config = dict(
    n_layer=10,
    n_head=7,
    n_kv_head=7,
    activation='tanh_gelu',
    norm='layernorm',
    norm_place='pre',
    qk_norm=False,
    attn_scale=0.177,
    lr=0.00688,
    decay_shape='linear',
    final_lr_fraction=0.05,
    batch_tokens=[65536, 131072, 196608],
    train_tokens=487200000,
    dataset='wikipedia_en',
)
Each number is 128 + 32 x the weight over the matrix's rms, rounded and kept within 0 to 255. Layers, rows and columns count from 0. Numbers have three digits each.

# layer 4 MLP down (transposed), 896x224, rms 0.235, rows 383-445, columns 0-111
096166191121090193165144112071148146108128196112134161169099150118192169092144090129138087162155120227157115101113098118127092193165134092140109142177092115144158156117139139093108123111106139128124132103139157086054117180107157122128129156077114132143097194155139159113085153138098115128128134107113113114167128141137118138115066163076
096120161145133082145114116094149180161097138110056142107116156200130101192112147102108147156125164124162123156143132127061137117070104073109150123187101148152153126120105122145081103129139172252130164090096108109089087171101152072175112142135130107129158144087114101119110160136077084093132177160149130204143162132104167119097147150045
084180133099107147117157105167117130170168126086135154152184185109173145069169156157139158160129116074147155135067100153093066124111072123121169116175118159112064162179165153071100166180134113127111103163099143128102127176084075098150130081112076116129080120118099118138171186132110155172146066094137163112177099081107130153160096105154
133118150164104140137186142162138135132133152126076186075141155203096122165148045146132131138087195114087128094114060072121128081084118184082093106187088105195154094140084189059069113117181149108169143147106097177161155119137102095123140094108169119124147103184130096184180131121182142128114164141167151099197157087186179136115084137040
112157162147107131167150149098152130173121182109166159108186165107128099106145094120122138112121120104094211121114146106133149122130104130134127103127109145078120094183165161138103105159100190117160067110138105123185155089153168174092107122149180124060071158080103111157116152180065087118165123125160150121078112109150136150143101152054
172189159139090119121096156126096218188125128137092098094122109098117118140110162118110097172164125164127149196219139135118118198097108102165080157118150148157096116108092102142135138138111145173140087100101117136157116140114124152174166143066114161131113119134156174088133136078152085148086156126154101086138104226118099135118130143134
085127085116123160110174137101094184104163189099110077079103109136129120092086112091111080086145121150080154106163092126124117160155175114105126133092145126086086088170153147107104137086119108157118140112114085154177111115106126120148174163152071141141152118150116129094186121135100196173136138101139133182120110156125098122062116143134
174139127094121130113066240123130087116048175189105144141118141148109136122146126208147080089135146166155143146104130137146146141104122106146098120129105100112136137136135073097125111150123107117092153139158135116120135119150117143102131112107134124061120160136088110130101163124110170078113114173142130133130147140134126205107114168087
113113136235142129156117125134109196099104141110116207203169160162170140128167167085117121160150102109091151110077145105118123133154059078165137101102123163091127125137140125103085163153100163170144082137107162139142103093092119096110093093133132162119152108105157177100109117168140102149146129096073131101156123128087141108111123121084
152158148137073165139116140107190161171126087143105139116116104184098135088147136143046137211110090192145105182101116096102152138076109162084117131145122072109070117149063102195110051136132153148098178110148133162206112101062122140126103129136121123186179107179040121104135094122057106091099186126105139078115129147132163173116130084203
121089142134107123133067123129075150150153122194103123129183160112205129149134117108119122131180134222167138135082098104143138177139141103125161093126145103125139101088122094236136210122123087142136143144151165123144059143110161114124136167118131156094117053089160163115137147138196090141068131162101098120059069089073097103107140156157
122173141144148161083113088124221174057081081154158073134112160122114122122111122146157096073096124114103120115083139102190117123131178106123143069115110159107103101148196166084129121171085083149100211089148168166149154121049099149062180107153099075127071145123154093143078160164121154130152130151111116152180127150150147111158161179129
202104144112118138109134121138122137058098118130111116136131176144126147146113115074161129117105167181103122113097148177179155161138152116129158173113143099185114115165111140130103148146093067150077134110132185116130108113114091122124057150102123144086119109129114201099150133094110167117107165106123145177157149107134113083161097053159
125148139112147169072148169137113117107106169114166178140124133164115129112131137162111128146113145127132162133126130134126078157150137156072082106143112095139146090148169124102157079122108083163062133116139132164078105147128068095148140149075129112116132141153112151125146188132135169109141136168154143117150118173128166167136074110130
168113113164051140110103161116144150169120114148123176117114119122184135147106143126178182103112112132157160150124135127169156074176114103136129135078166044171160149163125101134154124169180122174104116091103138104127159085156110131154117083091159131127120128106124183097150127091088148127112132190033125077173143098135130148067120151088
085152199123140085111149167052131161134104139089137151119104102159108129117140090115147100134193115084119160210096145121158127149153164068181148112134077167179114146163073135143141148110165117083095116127172169135141129116101168139128150145174135049110145143087145079186131087175146079124133116102117163156146064116108180115132176137153
102101130189089111110138145153117131150120101131053094173111152206125149187101144074172152155088101166112043078102164174130139127157128098121114109124084074120088123225155136117104192161134107117138140127083149156104126108073115161090088150119109077164155135135109069127189112166105125117156108137112146153117089129070091134162112142124
131170138099088112078092183112130104149131089132069152127110123083170152164123134173123115116073149102105135153127138146115161168106138124159100138122121134130150101152198108140124115143114134105128200095153141167177091145100118064109149147138144207086132173161160126071110105096185094111110140126113090108128112112126096137178142102113
083120109221142076086076089112131151160173162151121140126121133182104113097133120119136117123093169115135103103082133068164122138159157119153171117153164118148102163160095139104153104149103122072112119161135162093192126124140108186128197158144130126146117123067087098143092095133044078100166054081135107078141193077181104096217132147158
157079146125113111188090117135166172149154168155155127107164120158171108143081141144167098176162148189146118077056049158122139137133095128113148112131128130083126181207122142157087141078134140115145166094110149176074134129101172154138051072155083129134128134153065128099109126131096179100173098137092143182124153129066159087063138181126
095160103120116157127122154128193170114176086090147213152101081178131133108123192122157144174135098172155081111170178138111191126143074140127124142174097096146119052159126092130135085177114121133078115121129155193109119129066085185118110110104114104159113085128113128094142173124137171130178197154144119148112103184107085170108141151135
128142117152119177043184136124104136164151163145108179127155094131120105144103138107187101127104125126091159138142090136149129143119147096172158104158142156115086088129128133130179158152098090159171096117124133130100155107084153155079109115116090122147098142109107119124129134104103157140162204083090106097137146107113160144081179150111
160171127143123106152151111125126094115165155110176121098105101190133168075133134139142124138072113082168207159173128116120141153127176148134150119162082116093167120134176097159138122080144134087152101142118133183092160099110061128161086120125073082093151119124159159070127113101199125110156109081130098184154119109133156170102130136057
092168197105094125068101126112140159146118128104223059092124131075118188117123140190170095124156115136149128159076137139116140123158164098180157155129127177144126114093164116127148137158141127107143113176129149162041160110150189167127108080078138102119169142125154116125118107148166108118140176156127145118173141062102102039099148098092
119171110093105075057174109153105103157138173187125041124127141140136202135079142109061115162132066143144106152098082142046086094114123144161126137107102167113084112171133099112097134174071109098144088130104160154162091081078125084164134125112134132151172138083162126175189086087176161156195137111114073101104154134138073035119180120108
096148153171159124126112155148099126137188136184054139093102108189188184058103127142111160088105182129150115160123112208118152157124099186080159140064108101192114132080083160127142105160138094188116173093121159079092147168151094140108150150102108149179163152129159176184083107072101174090153080107158129138109142103141156060157181068118
102158037088116139092191137060121115100105103124115107073077147164113078111056097096131108103159103094151108118133073136084146099114159131135144091186150080087068124105092149099072110157094109122189184136101110143090075148106122105149117157190093161162102113131114120110124121086106127101088118103095075126089103063156095176161132080078
134144160180178133129104114120161092150153126207121161172094143095125098125129138191114066052167130110134129089160108099119129059094151162158165115180147128127127111148115195159106139201110065104129147139079167128090112150101188107111138124128133140145134129174143097098116134160082121065152114099132086160161150194164137179119121106173
191098138093115136114106135145107150125159111169071059133106144168128120143145131121149147051094173145154124095173151145088133144120130131138076156185156156096061132163155152106129067125085077143115148129120109120096092112088134123131108144188128147145139087160084165094120087130079128132115106121158109078123082204092137162127188198122
174114110107123114103114140173098071088045132125113096157170091119123095124120109114124140065100154100104092138140105064083138128103164122114101158114146106161121139134111141112131096154159113139137112122073099098115185097155102118116183107117187137101071142114126099148173085143135133119132130093106077095128134058142131123179116116203
130112065152079108150172173129181128112120113143109164133087094123122100150137151092145120155205126149171104117121129145131165149103108121102180153125114183138083140119091127132144159165138131142089189071112160136117126166129138058136119139137138101106149120181109135106168155111106086060114095108162094046156079075145112127094197089094
130180126124089135127097112072099118099111182099153120105154125131138112134137153095141115132120146130214139138142168112169170162119132121129172155134114165128067141162104114112110133123132144146130134109148136132110186096089134107168162114087171162112149146122198131122069162103134128152130126140103145111177135189160145119153076174135
228138106144179116206097111155132178052073151112149153122136148096145115138174149141162106045111101127062089127140113102099157167154184106088102167116126107115120123141097184176198109121119079116076211149184157120112092145053084125157129173109109105154194135096126123119133129111153153090128186140168119156140152123134173182093118081088
080126149116125160165142050104098126134142122118115155145186118119181093160150164170131124192117149048164142200133108143117119138175101151124149141095124211079120152174126157094121169068117124116169115133116135135145071133168141118122159105133127094111112149120132139137122135103126117124140110076166094173136096126134052130112120116135
099119127062101059120126121101177127111127094116158182164108113144073129108105171148096160114071152182145131106108148119128143111124142132104153105073081150064154099142085151075130091105169122108151159130146107143141142170113132126141123132118099172139096167156111159136156100102150153134082110104178200126153102108149150133090139073175
130071094171088127080141081140153118143155096158104056102099030159099098191103134094093187111135084087147127123116093180177070128143082164095160069092200117138057122146139125077104092099073139125100107119097207169136115093152106075101108154137119133147091107132127113137061133061145064074057155134155118086115127125112107114125117152110
166069098197176156182124100095112063113172108028129114179088084176176159220198092101178123154070053129073085177133169069144128134144012151129170182105078111176155170190079144070099118115126127174171144132155031163120121121120158059177172207094137123178114141134178106075131126129129146156159089101148075176068149105111119103078072092147
125164096124104136097119121121150046100095129162117186085110144106124136129126137079135124143148123152126168103188124134167109139108131165150168126183103126103118152145131115085101136157118125095169133130146113146108091136136140084157138113139105137139108166125104091132116169128124138160109119112137185202109138139153166179121175149092
131127154157060109140099164115124149122153176174117160119161162131117163121122166150119106185111189140116139134126048145141181144121142160117171095118093138102139127159113088174162081098122124146092152126136079169101097076078089107149100187078089100080113143137121104147098197144100124156128115136101121187159154100101070092118114138098
191150123146130190081068104186176123120084132124181120125098138080166089138103135114153129117092120094137183123121088157135119146097120110136172106119168111117083135151180154148190112117122139169162145134135083125156154120131099093138106115111151123103112100114172150148132146121129105098173118136143073125172100126082150135120129172130
165089133150147159156138153107132081093140138166139143143229160130146101110135106132147133126104142086122103121093155200148175077069107091094136203111117152150094153122145138142131146189106139091119134158141137152164179095104087180119117104200139102155099154124093154135120114142116114131123149125114104113104101174067126191086124104137
099167135093105117096105121147132150062140154176142135145085140151165168141122149175100138109110092125111088122149163115139083121124116082099092166118145121136099078177092132138115090154137159155230099149055122098185091097097085126097176125118109115159152156082107129121163083179168104132067065187146117125095164098076081176149132115135
150101130073165094132138124127123101150107137120115132123208101119077095108097120181137129155173184137095121131050140138081106107118087079116171113127129151115104148209093171098215149106123150104073086115146117135164170186162112130161147139183093120100128137123113206128112144151127087138128090128169158119105149120110145114161116104118
123138102155069127074167167147177127136121123157107058107105139143081121113162172118122132190095141102140128086135175099103041100114142101150162081165120109147162062125161109133190106181019101148120138142133133162090074227114146076096114112162138120090118113136134094089168168123096154093086083152116169072115093138115135075161096165122
072109083070172127206191178081140100096092098159132106100172155076100090087192179127126107111162059172069071138167121132141155076049148068161058120124104112068061141162077145191062149154145148093130125166127143183098136185135151145145151120123098136089162069165087120127116131214088168121137121097170136118136174185129125122162113093101
192075101194147155119145124143079134126078140101165104120151156085138121113168108069174092187087127110137078107131121083138087152145109047176166114099093088126173116138106096161068165109117126111202173151075113148149138124127144170118186108099102153155113152125094152111062107107111121081097162142152149130149133164136151133110142120133
174123151128134128126104112104100127133127118136171101089117133158103098151126137163135129168153178110103140152155167144150184146119118161134111114157118096190101139136098087177124048181113144187170108148152110117074083107153134144157139135104185151108166145136141176113139142115129176131098156189092101150114072116117110118126104169145
053076083166222100170081179188115093082096106082133172098173158144142132139107092109125123093138132118161102109154102159145123115121076104152144077096118189135154068101097081077172098100085087115133145133074115146170041090119115161189155130151134147111143133097146130113110164178150123168131112102114127050122165143123189121095124012133
128087104107095174111093101124122114176113160184131173134176187084104143110074121076109121167191117083159165154146143119079114091101123235140177164172094144104087053118159162139069168130153166089115033113112085089147111116144105157148124147113191154117151147096131112102055127115164121176145142120088072110126187098152159132115166167127
179184162136131119129104122156118156175041121078161150158158154117112152112142172112133070139135115143103143121156126112126062125118110097143119093147088058150160139161139137110130187147108080148126184130110191109132189153105130106121113161113108091110102207101141171125147162105100157127114113113138060181110164133154108142134117121132
133137115140144101095153113175102169131124118133142180185126164121114173130097119162119187060166121151195150109145124145146148107137144119148120126152135086167128153088113081115135148174148097119115139104205191167112055113087187125131198081135144146105143149143184116098169116116100168128028110114096135185110125115121094138158152100104
116146127139157147152118173097106154122094104170168153112106122128120123123121142151088160105157127111122133130106123156149126141136137127129142066123140120106109103156157096145122143139124151162082134145119144162094124146109069169147166154086167113124151139116133111090133158193148151173097087122128100119118160139092145146131120131113
141166151179102139154115143139128131131112108176095175091150136093126152071120108169135171156129134132127111134156192139124102130084105140153116122152081049165137133120144133120080108136143143161104164113155158124119110071128102186157083175133169159103161133108160150157121166183114139104120131121171143141085090130115102139143115134150
117145114188111179130041081099144096126116137053133107121113172133200129205195184115138156160122110131104141135141126152175111157104141078186141155139129127147166149142133065153122136150125114166085133117126120194187115182113174109154151129126137168118105085175086146108153098094161184126063181135148122152100142166138168153101120130085
149100139238163119131135198128155143076135135093087124093114142155111125133148116071158131115130197143120171139117035103192106186112138070080137176142102172156097104127131148134146128181162140172095076122118107162120079124137122094169103160077182100196132151090130134158131153093147127165143155142128120048159082141121078145123123119119
157102122091110108089084123154141140166095130147180131143101097117120174113109154111136170159150111142147131104191155164102107154130121155136127139089125128165170118093135074098132132109137115087150126106081171113168117141109166132099147116096208114163104107199134116158149149106092112127126151055148172116217099149080120120083127167083
144145177162163127122054186128140167105121172101163107131090149105110094129164103145149128121087143075097135163167144126209111127145159033089121134151081124107127095158096171104170178120076122173137071143136142105134160121174125079132141111134118111124109145129156116147099120103091110120134156075107103138111125148177152128125153118116
159131152160133120167091130155112150136166149136082127134108138174106167160122103152120139086154169180125128151106140164138139147116197165097100108147076102095128133123138115090185121135152105155181186127141110067108129119118161142186106111148079136170144114128159152183116195108149102106117036142153154122087138088119095132057125137082
092115152060116116118194101143042155126169043192221094150155086150161096082142085148136179157150115142079095224066168082123135124118142144202214072142134159152108104154132132189199140106181176150139059121184118037179127195161167124096091064164042119130124113125099093139114117115109111084106079129102120085134113128175139156185184164120
132092168086165108116122115150142102131093129140117142100152139113161150153191146097104167119137147087178158105056137154183116124088119141066152120179178160197099105179147115115126150155096103134173129156123125148141124156116128143125148105118175148122138107196138114090136121117078052121134126121110119118098179091113134142083123090084
139099160152130125140106127124120145112077106149110112143125097153116170112135154113147111127130147140141121142159147102108130122108121168131139155172116113186147157141138126139093111148114159146139157120136157118121144150113120147115164132120117114102184160148128143147143133134114150113105132142146117127118077098144109095135122138157
142145218092184103110118145104073127099096177128085137124106202098110157160140161158107153117073143113130139140081099169149135101161109164119131086124109145161166093161126127139171102067138100121130105079167159092051153133092199100073166148163043066135139120165129112168066156127126147157127110113076112145165099190096149087137119107167
138113183098215162084196113118105113110129172147114110152136123099147120148164129096153144131101133144117106094110078104182146168146131178162123131123103111132153155081115174075108172098130105105141065105149146057112106152150123105103186103093118167150146208111156123140103095054056127122160132159135139091100082140144131132124149189204
# layer 4 MLP up, 896x224, rms 0.236, rows 384-445, columns 0-111
133147122154143131110194094118100151142088150133129107146130189102140107095167156181097136107077175095178084113156125177146057139154096160103172095124148072120138118066123116166094068087113119151124084109101158052085169123115141155096152129159101124196137091124094158165174107175148095121139134135068108066144180126167175144130091061081
105114133161104091121175144135140153139172169068106117177129053142193078096154207120141155146173060121138135088117118079087110106172083201114117155108087169094143131139165194077162116126114162128114132158183111109133178143167182154184141103167144119179171128099146102126089174130133197148141075075106164138151159125148114058114146035135
152070132052118129155094140094149126153172069209150090123113102141163181114132166121189130070110141141181121166098126125118123079099140103114137111121116140083065117143155090102094115149172106156156181171119138153135098128097056137123097119117154113136115168167216114153143098103136095110090076071198128162148133092140077245125202113139
163092121113119128138133028087166147124107069145127104157121153106160137134161072155113070133117099158175122103101112109098158124111197134082118101094112146098091134122122070082153106139161118088114093156088131135099095150163055134081113113161139094114146116085120051129161147126113101120099129083127149175194176115087128096081161087128
116111125113131144080087130129136123082097127110112196145140082121122135086163159112158165083133097118113085118082151116137160108142140154111144123097210193150124079135128112167079163105196184106123151177112189168078143165142140118120090170125133158148105087177077090163109100151159092092208036090141132153104147137097129057146152145120
174166126159202160077163096119080141082127129116157149145162091121111107111146112103167085125174155093145142109138116179158182090178166155159124099139097122116107158136156093173128085047177139122087102101118129056071157171187153090124122100127140105115158132127193110120128096147111129164153171095135136102143118118122078114178196136108
144126092153148108128142150088111156135144060174169177162098064148167128065140082091078132129074149092043127152154138141098112096063181125128141117025155143164110124206104164168154108116158150105127165110146155120108097149142138190124175153153137140146111154101097116103186141110196094137170092120151133155139104138101108075134096043143
155182144114114122098109129178094107158102153154062129160096166127068069143114119130148129138158135140105091137114085163153159134092070124099100121127137105127098094201120160117128121150159141036173064176144158113177117114114170105129129101144069127128098115081109177203170120153127128107102128166085104168130105080121118184106157102111
161148124097139174163082114161124085107170192126138124153141103132124112122156129114166089155138135166139077155103189125125148152157119130071068067169110101116141128138081153086115104121115152186133160170085106077133090161159108097129122127152069190176099125138147129051113097172167114151137106090121078157205133080110096181138110129102
080094122081065070129120138189082182112115137106062102183140104196124174147158081143099200102158120147137063109110200181201178097161087095057126140204091111136158164117111113196172152138125115172080123174100130227104158130041145135169106086155100123129119188146092112149144069088157112131074144136157172134090132118156109098161174133118
140149112126168161118059096169107156190178113146159170121142064100150108073105157121170096177135131152137089060108116079153121146114129144112177091103150146150174142096131202133123132125106126157071165143093154144164100188095148123160181107124134105172065106124152195098106111199106119142122157112181161082162179180166152153119095082048
087125113138192185187130073138134132085121169177134153124144152145127124113101071110176115131178091152133171102177104159113151103127120174137086123077123134142100094125121135132118105143181140061158106163104108142120133124167147129143115129146131156128144130146095065142153124090119073146127113166076121142148129150098165109125164095084
183117112117072115190062142127127091098151111107064108104171156087112131194153120138119103063160148125135088059144114122129142057102162082115153141117132129098117150159111112163155148134102128116135100115182122108136096089138120121120200107164139107130123118099143158113165137123124120203164118183132062112186178145116114137113076157079
104164131095139172162129110099176122105141108104084112131149108148103159137164130133123132116133162123122107156102148209089178129109054151146133088149118124134075116098161148139178145122116126110083116156153113174140095153027161145144056076060131145153076161145136158159142101168107128144119148156131082142152116109110116127154144148113
146092103153157097082102097152126118099123147121123119116106140150116131143137144163154172151088164147176086133102054104102149109182119119079189108108140168139159171110116167147114107149150109117193089116123130091062180125096080125117113156113134134138109134082141161076123130181123129117145099126128155069185159132131162167134082138179
137139072153161133131098061151108175144083170136084166145142092098132122111101116122125153166121133063136131177102136133144140136159177102134132153141134095176155129089140156071136095172123136103117090143123096114148137094154189175153181196053125104148132162165129167103073161114124133103186137198148112146134129124182109154135124116148
139101144115099071100206125147163101116128066125089075195131137141140101120083071176151170127161085104120167119135172176123152087105121160074052102137080151138005142086123158133086096150151121155167096146117080139119126079102145104078150132133160174150087146134124122144133155132131151119153127135103116111134144098111109079139174106119
121122019074093135148125113177183117215110164097160126129121115095119129162091071135117133115080103176101151056057113128137083153134122071133119148135127101118136104111155124171115112093133113118181106117109099168120145189130127131114112156135186141115104129103115152164096132104152103111102103076131129196157141115155132144111148118082
123170112122027124158100157081115137136105051159084150114106146115139118151110095120164137087044121147200122127136136140082171106118175067125109164104147049104107085113164073186183135171115114134138135141135117078130125175054127149138139132113112102088108096094183061167140115078096159141111150061173132138140101092111124142135116083100
093134100124148050131184088087100159136112124132173072062150120140130094091067084126032086137149116130110111084126098143131106148129073170175194156097125123133209146127129135152096154110116108046181106154149140101116110168125180106109104160189094160107114119112131128127153149127070184136163115142126134126069104208105118091108126126175
148147136078152108120132137146145108170155096105106116134177125139088119139164084076133111131150155172184176131138075155128115053114117144113103090129181170128138130073083203178158106125168173070066128057185110138128164133130110114135142114116149118120079117072144106137169151176154150125123147115130121133146116103125113157187120196114
113092089112181072099189130154172135120130145138139182102173135163173091058139121127171095150120052065182086112103124130064089128102135108116108162099049151122127106089103128180092102114123090096062131118206103136109139130112057116152113159081183126164117144145089163069161143128123127138116078113159094142081098148188123158185147139071
129151145161086157092142168142078103147141124125128130095148111095101139144123172159120154099177128087146090116166113098175161131121069162080122143141138165112089171152144145118175101133098149115202134192198125057142101074156081106121145080160108073088120196086142176094148076122086205194110069089162076146159164081161143149136079118079
159138172135118206101118089125090130052116107108109165135115089139099162172173080105095135110104142103113139188121097182144143109107040070102107178164160174096139079087130154168106101111134144213125094167072122138127158170148112151102116196076187161149124112122119116129082101164126140082129153118148134146134123117153164118102158122190
174150082076101101100137102211149152144128145094110145144105129097169168135193137155149173132150175144140113113079096147167119136117089099169181131103138110116171089184135137103143097122126087137157102129145137152067108154087100130100123202156176178209139133133132175116110108112125156155088080086111129123198125114176143140149133119092
185128128154102082120121101145060145111076115152174191152138140107111121102165087113139111085157095162150138129151118173146110147140161128141088152135172147103197127135127119154091127102120126096092153181157136104037127091171155166122094113184156159145104122105095104077152095106213161144123124121107175143138161131126151214067108054152
114085118108150136127154068148163167114073142150084097135089110174165146071135134083168077076129118114163086188140149141143075123101134105102181156123130171163154124128122117138147116136084131071096135105113164120111175166120111133126087124152165116151056119154109121112105104143126121169141083131119147165160174165191138134151127100169
124147024138114070163111154070152156172153126141113157123185123075117091142101125197133101151184145117123130145102146086131171046129182090135090153143128108125119114106135198121133126129138096143129095122148174174155172092171148139114116161165102154114126123131109071147143116166133135110135176111157117147147103127094102058085147109116
112144085152117116163109157101132141173152141169179099170131129060103136130119120123116116160151115222152143171074147200102093123099095128135139095121143119143085134100158044188188173140119113132129179052093101150143155120179126103126155148138080166166165112150112071136119140182140090150101130074140134087157147111077075167135140142155
175120101092151120164148081172121176182157100124142180149151091146143124133110168135126171148131147133133112156105130102101175127119093163125095143107157096115118133116060115092129120099155102063135099102113094118110143132148071205132190131099058176087116087150136186088094087149091119117143094146146119137199120143194107170119187133089
168077151085131138112122114185141126121115164150127111133151161158111158125152142056079167116147120108076116175147146137130137153122119123126146161131126131147139151175136130115171143172139130126144117132119102119149104131117152132108074165139150124101146084148118143135120175092099141160194125181154161072092156108186071105204152157090
122136135157102130183161091155086111176186152101146107142117170197100127140135111106144170179083146144146131122123151106114167147206142121032128082087170092085116162157156177128113088064064085131153113091157122120119119113083117128132129127156124176102103154095130028168101066146129144125172182103186148097169101089188160154073134155152
146131174123123090130145052089097178096095138139167183165104059119126091124114078148076142115158133101140073109108095138133163110114149076108111137090100155158102164155099144199172160189112128117189138149160119118155060143077148114168119132163104120125161133133105191155184174110169117127182120097116151091156129119148125151082137125083
174161116084101124169155080123120170110166108145183181113099139180145089146146063137169147082141124117136110141147116111069078108103136098096127141196157146133071080156103137143115151071168113159177079099070140103061108160150187109080094105057122091122182132113099146156118043124153152190109142103132133137112131157132205097106152146083
158096160132152151146103118071138190101097095142138107161113145156067088116123110114091155108084195120126146140168118070073103106172100113128148082136192139091108103136129081128144179112113152137109120130147165128150200144059112104090129146147134153164136145115165110145106125107182111124115138104195129163159140088168122133136162101115
103139136089147141150109086061124153077182130114088143120140103152121146140136141107164084098125169090061092165118104132099114038099071121088172156128150137123086134095147083146158090176116121089141146115089124088092088135159052108074214112113167165082119148101170117115155031085183048151130088192139095063148084091087158105161125081195
174150178186092140101097167084091182051157136102130139182078134154085102106189099165125104112137165103095094093100135119079107116118133137127116158162099157162118109210092120133198146135105119159088164147061073103100132130154088121141140165135163120154104180137149139177146076122173137128107145139130085109156105151081073090136162134113
130134126142095180131154170164092142152159134139170040136141163180114171191084161134110098129131115113144167125117128150128104137170084136162060156099107142124116143168121099130159118149138096161083124114125146100142152058087157113102154173183087158089125105150153163158121044137106177165088100149162073161164131098109076109197116095145
056101112091112135187091151124153160135101151142137086156092121159094154126079127163104134153152128137101126128156075091167080117195112174150079184123113052130201151117129102113117144119154139140106097112147148127171085128162126103129169109106099098145109151132099143098127127121118088118108151145140122090164112118179086103185110153139
107160155154097241162123096169135152107122135142153126081098093120074084177121118134083140132098156145084178139137080177139110148134174141129157128112163154143091101136130147168119190153137132110162078095078134068092116139125101163169134093089093048120081087115207149151140115152131147100131156102143163107146185146121127149113055137089
169179117089159065149053176079094111088060121097174105138146159074104164143067152121103110146134091110183170150121119123118181145164199128098093143090153222114079137120147062119129104077139126171153124106148151161096141139073150127119124171154089107145132067147105171093120150111095123126056133120126130091124173089096084091127105105165
108147091156155145141091132143140130168110124106070165149130124123138131115107180135113134186092097136115123154158136134128122107123099144135150126095053117103146081117099069188054099102100153145095172136105123185055085099134135113088212125116140178135161110168157108132187159133133154133117168158151134099206165118174087113098137143075
081065100131128118100069142153080115138114104140137176133107183155146085148054058095173068086174138114152142133110096131144140141123136147135086137135176127062170114100099183136140057136134079130104162179104144151194131173151146090213116158118124119137116124122154104182084094167159136108121126138112102172148121106127113165139139133100
173050164153151185158108058137141092124158167118150102154134138133104129125170139154098171115111121160138172129063189119134156102105174079148156108182135118044170138080118155079103101110161093131111138163127091179090095237153200068123067179129101127096161110131105124129111121148111103157094068056089117130148114113161115115104127108157
090113098064110131100101095146120053126093158054166171140126052081079084158118170108093138098159121076067158138150155145139189099194125185173157092120108150157104137144123116137145126147099115113098166104115091176150145144128094084120120167119178137104100135151104169121139119102147128131136162088128195112087122115158094126141082081203
114105144170113124142152123081093132123154153172155092136169078146152128141138146144082115111128085104139080072091189140146131123159120126149123124127136102141110099103098169129165137105125148133096122164119111117121162138120114171129107049164108206113091146120112186124131112158151153147127152089141115155143088103144153118129133136096
039197121214096127123134159138159147160086093160128183123128141185150112153172143100117181085083188090067117132144137105120077115169094105142111117084136094179118132121119150180096114108085115181122116103147211153080195089118029128114124138123088158071200117122107113216110089156112103124176177103175096143211160168165134162129168125086
172113086163142111151144131129105124099167133106115089119091112162189098154113129139079145153092125118141092104143072125103097122159124163060114123094118151096142071141171067085144122164155106126128127105111113152148165229157133139106097137118138134146178121142154158210100093102126118083076104076155176128108152104170131179169124125151
081139130149127143144109175089093124093194085090119148120108125114083159083164128152146145140170146120086170102135096121141162118188173088122104166132149095193138138127133092077100113109179156133094045090103163044118105092172148174132152138134204076106172104110127111077163138088108089133135113120097175186135108126151089140093139131152
175116161150069115098123116062135110160106120176120149097088123193131140147103139127101113169175125099129145117151078144070149119122089100142094181095148139195162167105159130137150166152119146113111104176091110118113155116137122138166120117148188113163127069108146102114128104117114115146170122187177106168181153103143096145159163172153
143112130094093184127085098161120100099148146110106142143130115088105111113124129139147117157149135150163114116130119152148136126144149127152138143150130155145141149096145130124133107092131101143162096130135101087178115084078176126170072099151124132137140101159113081144071100141111102114147141147137121119120082125148126169124147131115
068102134136117127076131067126128131145128113153101166121120134118154130125087070123127159174144116126105137146122122102161132105087136153143085111070111152135129141132143164136127090100151067093117133109123120124108087110085191144171073159182089095217150135132189137156104102162122094146139142147121119128188154116180128115138168164117
112113112093120129066136105131096097201095129178102067142129158166074077114160175115179124131047067166119127160123118144099154091113134197114103137116168139118131121128062149093069166141159102150157154129107146105117102152119126180147110198155120094108105141168096117109155142149129197168154073096168135133102085139144140085082188138126
080193177131095091141099075130075148153107117130127147127141167129134139102131119157078103174177172127162142146166124131111135134122205157112110096137118123128110221109142122158136079141117130149092145112206178102140164094018129117103164142170090137115087115095146107130073094111118072153163184155168173111127076132105102134100081143118
057103160105139075161160113030133161130154139104164149099117143069205082127148038114123084130174121133101097114048087153102126089095114143141103136128144066147099158162164094130121105145090139148143124145182126073112120125108087144185095153181153123131155155139086157118125138132172161163143107110166127145120177151175146141146161113161
163103140106106112153083120142134103126121167137137117141138113116140125092051138175132112150124103141137058165137168137166168149131100163125136112116134115088119128097144106144154134136192176164154138127165082148140095138137143131129101159131158146136082089186091159080132097156103146122132151180095097104122163091165122056146131052136
148094115149103153099139166163125115079109144175176180120133183091156156141196112143119158147046155076167118119131200097142125059170080104181107103128137177164162082095135081126093153113089134171086122168187177097237135100129102097152098132176103088152122132140109082084122115105116100121151148095084173112125121143155121077153156164123
211088098137146133112122077090143101121120090158159106125124104100115052091132092153121134112091183162111132143074132085140146151163153138177071204085043089117161060112109124090182113114125102135197145097141044156130136187172073141154155164132133171136118138133179094180082079088046127075127151084171099111127136200148088099111153139157
089080105141138146170141126146120111107133147161100161097127157161095113167152128145133167157167158175126064137161145183188115104123128088163085109082099148110089133121081120150100107172152089113098132064164138083143094146151086127106099175158086104106178196120108106130138128127129159150115178166158151132162163144148199036160221132133
171122121136170093103169114129209124116112179138098133070167101087150119153140144101107146163130140139087146106075171148122098129109110192100102078097130136078145161136081192142137137114186097140108139160186143144163108134088126129157096082133112097174170126125168183172077101123093135103139170104108109131148121160159113134131153148045
142133127114128150132136131133043104143105114122157154092151133173144112127186083155090097095145133164095091159109123122087133167153113147093127174157182099156071109115146147138126143131155142128197095092120142100137093162117078160091131135095080132157108093108135125128129114143216112112125126087126097176128087132126123057173085117120
193111104149187134134142099108104112067101146111139100085118121124143090127141105143161107175148135126116078077154177124113094073081130177118156076110105139090071111120164108080156111132189149066116156113163107125120129174147145130129089118130161143133098093078135095107136192137103147168154161140100120073121072096134153137125057143144